config.toml
d_mlp = 384
activation = "gelu"
rope_fraction = 1.0
tie_embeddings = true
optimizer = "muon_variant"
lr_mult_o = 2.0
decay_fraction = 0.849
dataset = "wikipedia_en"
Each number is 500 + 25 x the weight over its row's rms, rounded and kept within 0 to 999. Layers, rows and columns count from 0. Numbers have three digits each. The size before them is the row's rms in percent of the matrix's.

# up: layer 3 MLP up, 384x64, rms 0.267, rows 192-238, columns 0-63
# down: layer 3 MLP down (transposed), 384x64, rms 0.0966, rows 192-237, columns 0-63
up192 106:466507508479488531520492515525519492492500450516484434521517510552533500502524493511469505500531531535479506508484489510515461503462466500498531449542494512462520509510555524497524491472519516
down192 107:496490502530545478487508508506505509501533554470523517475502479466466511485484503535515512484461458497525481474491503475514546516506510501456453543454495481507481524519430482501498523501494478
up193 098:500507467486492498507492509525494477513517485524547442476469484511494561496493529521490514487465518501530473484479473493505477476472489444458550550499482518496539490477503479510479496495546520
down193 080:500512511507480511493485467503469531433484499469449541507534508514526435476489514524522510492532515499486542494532479501476539522547501528502511500507521463472487467501509519496484475491500459
up194 084:491504511515501490493543505480491534524460490537534521500502524472461488519468487518483475501476453500553548470556497504500483481464477474522523519529458526510474519497504464512477536483491509
down194 080:488517507484467554490439506514538504497546491469502480494527471507567506469534531497486483530507535520477500515485479504486509533469471526500457509505505474517491472527508537495495515525514539
up195 096:499500515505532478508482484517461503517537486522492492460478457508531511522492453480535499517492474486513473494510493456502540529524479487540520531452499486507476469490504517518463486549463446
down195 087:506485479489479479549479519517534524482493490465524497513493501478513461471501527542478500500496535488454527511476490523481459458499486510493489492524501504484509531527498472507514503458548583
up196 101:496478497534535466495490489489524483498477514472483495519543496545491501545510506542511450516483503495526535512460490471467480504497495492514492455510519487486568510469496474510537463526455489
down196 097:540486499515511522532522488502499484469514491530483526446505483472500500470461500476494522505513525503463492465517565548502486474524464499481510554497503523493479475515488528547472494468539499
up197 098:500475495471498497491506505501480511533458474508476498542515484470516501517521533456547480554516514527512464485524529495487501492447532492475502506512494482502492492488536463522582529499481509
down197 103:502530507539489500516485504496522495476555487497551497487509501494483502479468457512479507463468491517479520547549498519498515539471498462461478503511495472537507474514497523490444482443516509
up198 106:462509485499523545480496484535491528525493475519500468486541495520537492483525472506488508493542464537476446484504533494529498527489483525504460510540543503479499516475481509533435512501486511
down198 102:505473530541519502505552525494494440468525496498507489519514476475460536526490527479488490510485518482524532500507468478457508477525480473521495479484485501517458493501487494449563479520507533
up199 114:428478465480515486486521507524481517474489508499486501479500498493493512517492491472501504514502505443514533482479512458466459529482554524477509484505459494527476502487527448439505515501488471
down199 116:523529472533481550481515551513526493503563469493509521495438486465470523536473496525491486496512491508493467484484524508515500543475499495540498517538504522454493473500483491487529512485519475
up200 100:518533521511491503471514514476461513527492498472496507477464492543505468507507475502494506494480538501492455469485564502537507506505480508475475463475504521553510481492501466480445482563495497
down200 108:491474512524496532488469509467527487460538487474505529528488486489504475564490463503503493508464448488446471524504519490490491508535517485484529535512496509457452507498521524510545526477499500
up201 102:492506513438524505493502540530534480535538508489476493513528485514486522465533485494556520517497501504506501524485470511469483480462470479535495485508470472492484512445513494463486437505494477
down201 101:545468512513500494503509484462490480484507492537525491526531495540495453500478496498482472460497508534490509516564511545513514543521517481494528542477498490530522534506525460493529504457512530
up202 114:502539495495515503497542474495488479466542511523562515458490547492473487498503482495499494505505502543533515508462469476533508476504519505497516512494501515522529482504454556473448514470537513
down202 108:518503481520518502525481525505489496506483490483502504568524478499514518483445490526483519521509518478522458493520516559460502477524498446518498477508464467507484504481524494489494532527436469
up203 108:527520495488471515504530504519471472485521502459537498537507460480486517476512482519480494516484551488503498498485520500514444451475513499440521500507478500476462465506492503471519527494561532
down203 096:460486488514569502515519496475498501531507503549486486442526520535483463496506522475489556460498519521490528529503494459513563519498471492501469501469501503506519525529493474492509506481508505
up204 101:513458503462534515524531480503480486476519467452503449448537459554489511527484513533489546515477521513501478507501487501529511519515457533523507489513496543487470482488489492488519523505495481
down204 109:526518485541533513520500500507539520523458480531503510493492546463464476491496523469549472507527537486475508500493542504513487530479546456503521522521534459509515527503499533508476462486500483
up205 108:540459496472467505480522488479494527524540502462531525483496528473501503504443458463490493537466523451526485541485516446482513498511477468473500484509488495488478510522495515456501495489495475
down205 104:479505489533465538458507507511538485499490479521538495477492503553495538497523502522478522518487480499533473482472486534490501495511503522518478505519460528475475511454511510569509518455453498
up206 100:532500510491474508484483546506461499434513529489495507494488464490455498481467491525521531535490487541523442526500519493532533477480491497481466567478490524500498501534483520496483514500506518
down206 094:472521475518528488498512451469541482548499476513479506515513522507530513522531514439465479483517480476494543468471476514493479514518504473517531453536500474485487493462483486514533468527491489
up207 092:483500516466519507538504482487502547482503502505504501512528469465526515523468513532540481497576466489520509521540506500499489487504541502523477523479502478484542497496538529465494528437509497
down207 103:521531470542484490461527513512513473508545501487479492437486482518464459484499499480486519505453506539506482455456489495493487507494499508511496508540472475463474546511482466505518459526496493
up208 092:515475510456525478507514520492532488523549493494460502485476501441498514520457508462486483476484513498473519550483519464473505466543460492533502491482509543506490533526519473484532491520478514
down208 086:467505473479497483533503528506497469470488510490498470468465477548526494476524435524522486471457502499493480477532525495526518492507538451521527486537491501471456483511471478504530484495475479
up209 095:505468535527508497518478544500513497501518465474499485531504486468464472530504547510501512502497444575477477495521488501508536504492508495513495482493497547535470527481517501502540494513462549
down209 096:503553497472489513483513464474485507490498543529495527488495510527541545490530458518505504487554549453492509484504490457491499491516508500511489509497508449452553477540512522496486504504517484
up210 088:456529536490492483514500472514548500563500486482469482516506500488490503513505499492459473501545507508458492485485488518520498465497578499505520476527482498499501473510541567467505481500503496
down210 085:501491454520502496493502518501465485449502529476564500468478460508512502528488517493527523511464472481508460531541517500498464536505435522484506462493493477496509517480494468531504491507474530
up211 087:484470508462462497506544541497491481469488515468545474495519490516526552493511501505487502482493486528487462508521491461536520428495479480453498493544536517489518490508512479502462470502503499
down211 089:490505504520527483507483446513541503498520465490464529492454501524478470503475509495514496496536534471511513512499481531476522546476478489510498492421458465488490476470476486477524536503521515
up212 100:496507511486520532488497481497494521477537490458486483502494538496507471517510496525566511508523499518463535518468519478530506467481488528532453450535512501455508537490509473521525490454530518
down212 096:507499480467559477546486537527509517498476508523478486517522548469486461479502488507445524509497495503539478486529502479465451484502539512504459507495485519514495496472503543505477538531491519
up213 101:462499522482500488507504515488496519477483499476511445488524483479510469492518472516533555492534502485500442535514500473493430495508495503528463547467537478482510490505498494513474496553520489
down213 107:494499503525475478492529473499491493534504505538479523519489515514472528512505529499515469519448497523535555454457499515529547491505506507477511486540482540473468503508459535485519474477461517
up214 091:535490501486474485545510490517503544488508504496502479503505486486465536465498494511514512544470517490504514528476515458492537474523510513521486551485550474461538438463492537500497514528523519
down214 097:511491534497490488470536550468483498541456496527456471532460504489497471514520456506521542516522519521525503509485510527495476485472488538502476485539513508523476532516517498528451491472471517
up215 099:487521465516498487454518481511540512492487510537541498518500488501490431526500508541458523526501470493460513501458460501497504504531525491521530526531528524493472472531477498502499504542544494
down215 104:510502502460519503498510551483472484507481472516511468504479522533461505512470495498519502479489521477535474530546510485500522470502523531492452492496466483473540495540558480501488523454458484
up216 082:449486471487501505467492474527505548462506510477499491497523495551506476488478477488516491482557495507463491526497494478516506522466464493520460491535495520520498515463492506452501436513478463
down216 085:557496536510486501529504529480538475516507508540546515476498507462515487505499482540490524505459497501512526484502500528521504489551487483500563520477502517476498508531534490530522567507512516
up217 116:459452519491479490511534532472509503512510534544512492482493530512512500483535562480506487527465479496507531452508469480485501481475538498546526476518543506523468497511545530507514505516495485
down217 137:520527468511535486446479529547500489500473532487493529463461488467560487509442488519451491501511531509470490473471526501509504490463507485490490504525458505535483519488505501475484484500485482
up218 091:493526532504525532512504468461480524490479514496481459497463506527490528516505462505474497459470505493518463480470502487501509519522509462474481572488490489478492489536463497477434477519474506
down218 093:516491499506478486498505511571519476486487483492516566528528526462554464471528533479505478538519512496497525496522477511505507482478485539515501443520524511544500506497528513501531516490477514
up219 093:493514481515542496537504457518511473486496485528446473517534490530523511483505517526485517517473526514488479495503551508471436473513482518456528488538541479511522485509480496459503488499544501
down219 092:484472526510452529487527503504456531502485480460508498518469513500502470513482469464523529482532478493530520494516449479541533492513520470536479497459533480509489471532499530508517526502476455
up220 108:481470446547495439520499508534513491484488499461494502491519494499505467510516556509534508544504503489499500522533475501450516535503528499502475482483446493511485499482530463492549517473498496
down220 117:475484510504488490511466474507501493514515490537540505486516482524460484477476478493513489484471507523451544477520511528527527476527526524509521510510548488512493515549470489470480464529573482
up221 084:504485515491491527483539511488469512535537493511563517526464496472504531467535478496500526485537530508480488487490479489532507495511470537482547481524500520501508519530523480496474580517488489
down221 093:492479449518488441504467492498533489499472480499505508486513519496489476536526508513513519494459504497540482491439514487493475564475484452486462494472461488494482535491472500522500466480475501
up222 105:497525509457511482500484508546526512554523472560480489512527487559496514520481480515476459500482532503537516489528522554503513475512506464517528445487483473497499478483508498505507488509484528
down222 126:509509491462468494496463534523530569520515529516437497508494505482518531498535503468537480493488527499493489491492523512458520517472519495491540511528440491483490482470463501462500499513519488
up223 100:491501488525525508472520468492504509530465497535485491524538551525551531517520488482496485523506473483456528547477514521524518518505483480509469475533505487484526513457476532484498500484441536
down223 093:514511498550547536480528483519488478481465529475496502516494502491521486449489508452493465529485504518468489508508504506503540481463490456525482501448484453533503502510538497488481539505507542
up224 112:489511485499517512467538508496508541507512464492462503518538493496502517507539531505496501563516518488482535522530490543507465536479482548531529478545470518525481523484475484507533519478473471
down224 115:503474473531489499514488502534486477498478513511465494508461517473542481480568492485494507481452529466483504500483465520498560530487538484481483527496514497524463555479526523470483496496480497
up225 094:476454474483481528499479515529516539483516517517517507461447505541509517546502497541504515545505519483505504506485473528522493560474486480537489510454490490500518491515497523498565483496492481
down225 104:538516501503552458506496490492528481487486483507497511552545495486469475440478488515505558491489485465525487504505477534492509468489531497518523482508485475494533493531547488514475532474463517
up226 106:534492510514533474543545538481491497531493520520504515485492463527505500483490489477466516535486548484517504505530438495490487505501494467479500473487485512480467479531556494545502506511557513
down226 104:461507519519503505507498466457546514458512492483516521458517508486519491517520549476485463524513465504505556481505520514478508547517492479500524527449499488492502472536479521480483440515489501
up227 101:465507476520503537512473501547500546570536431503496479540522504475506485503506519500459499507522509495473494478541483471503504502494541514530519497516475480485492477504514514526510478480471543
down227 099:554521509497498488498486524468470450444491523503465521454459476524501531489483480512562527503476486483486488503463526497501499509486504480481517497527555510490476473485493483452520501501515470
up228 093:486525476485496464529518446523444510509502515532543493491535504486499498453534505484487493463517491490496514475531500483483526462485502558509497488486478464457524500474446515509506494510542486
down228 103:478493520503509513475520489453479467473511502508508461494488505529457519489484534518498512436459451539504479526517484478524506512545496506506503532488513558500531503467491469475490537501511463
up229 104:498455496456510518470482468511496510525485537528505489501518468542525493522522531580494470452504502517517510466533537495520503542525488511526497517526467480525501519516474539485503484500486497
down229 113:511524542559517533512505499480495486497538472480506479507485491486479515454501464451512522539477465486436505551461478519494512456486476511479482471493501486511512495469496491532497494487489467
up230 105:479522521471484474523559551485550536491492529535509534535498483479488483485478522515508463510467480508496517530506474511522468479468503501575531498504506527497512470485505497505488487501507543
down230 120:510542485557472529499499500522496517504512505522503470419528524474498513488448466515479503482523481519490517433482530520478503503499508469482456503497491478513490533497491530485521528510528484
up231 098:516505504463489516509536470500469510468532473499495517511540511506501474493465498493528477507509519523517500496481508466531499465491496545520499488495480511425559457457496494486464448474484488
down231 089:467499509531509485514507548495517518493459512516531522476506511491519489537491521549469467528479489523514507430485496527474476546481541513528489520554490512495520519532494521537527480514507509
up232 096:530504488507465509500460499483468490549469481497436502540479502543541500500512532506472471541466521489481496502490501506508527521506519492489508466523516518518466571502512490469481494470518531
down232 102:526524502523505510489484475467490451460508510466488498532462504503475432499481500495505489511480465510540518471434469512509496545537502490515481514525457519502465497495506500526482529497529471
up233 098:501489495493585540517461476536490499501499476540508447500456499487524487514486522527446519499501518543470454468479498486519482496480495485465534497492481502476487508509516523496477500475527498
down233 093:477524512510445491498515502451505512485516474459456557509533476516464522548476493507538486512455491470549520523540522493469525499529517496507456488505504507497521479503515506516513494520475488
up234 096:511456493468464519542497478552507495540512515491481486502504496475495495506433511498552496542445491481493526464508517484456500494491519488493532456515511506486520500524532491474530489495537521
down234 105:481489541507502504515469518476479537512530499509498478528519477533500568469500484457524460495467490470468500468504514460511530551486497510503517520508508487430501489472493477469486511485490473
up235 099:519501502472522513527530466535525501497499428494491486461521493516547512467516480492493516555530514485522525478482523495492501521503451504501491464497494468442479518450491506456487501519507499
down235 094:486471490512492536474512497494539523460471536525527515505491514452456479517489514504517499497493501519498526491509466549460491548488476505469529531539536486511503510552464543528516501510512475
up236 096:498485525514484475502505548450505501536509495520483534511500513491456516497537528523530488518466504489492514532505520458510531507512513515531510472508550513521529456550511488515539531461463472
down236 092:506522471467520507451503468529494525451496492512519466492504522504524509448499478500532504481477449502481467479497460509480504490508525468478441469498470489515492536474518543518472502531527501
up237 105:512515480474510504492442535476509485468493493526481493482515461553518494548526495497476511498469534532534469546465498516526494528464453507518455518472514505483501485475540507480498490488502471
down237 090:489517497497536492508569493473478512555489497432471498507514531529472491486502512472526514536524517504505503455496524472518481482521516490484485509558507517480515502483495488495501549487492554
up238 102:485486487493479477532515463502498471492457510475497536504526506491540483485493506490520495497476499467505534529505446495473520457516512480551458490543461475498523515539465480443508464495501494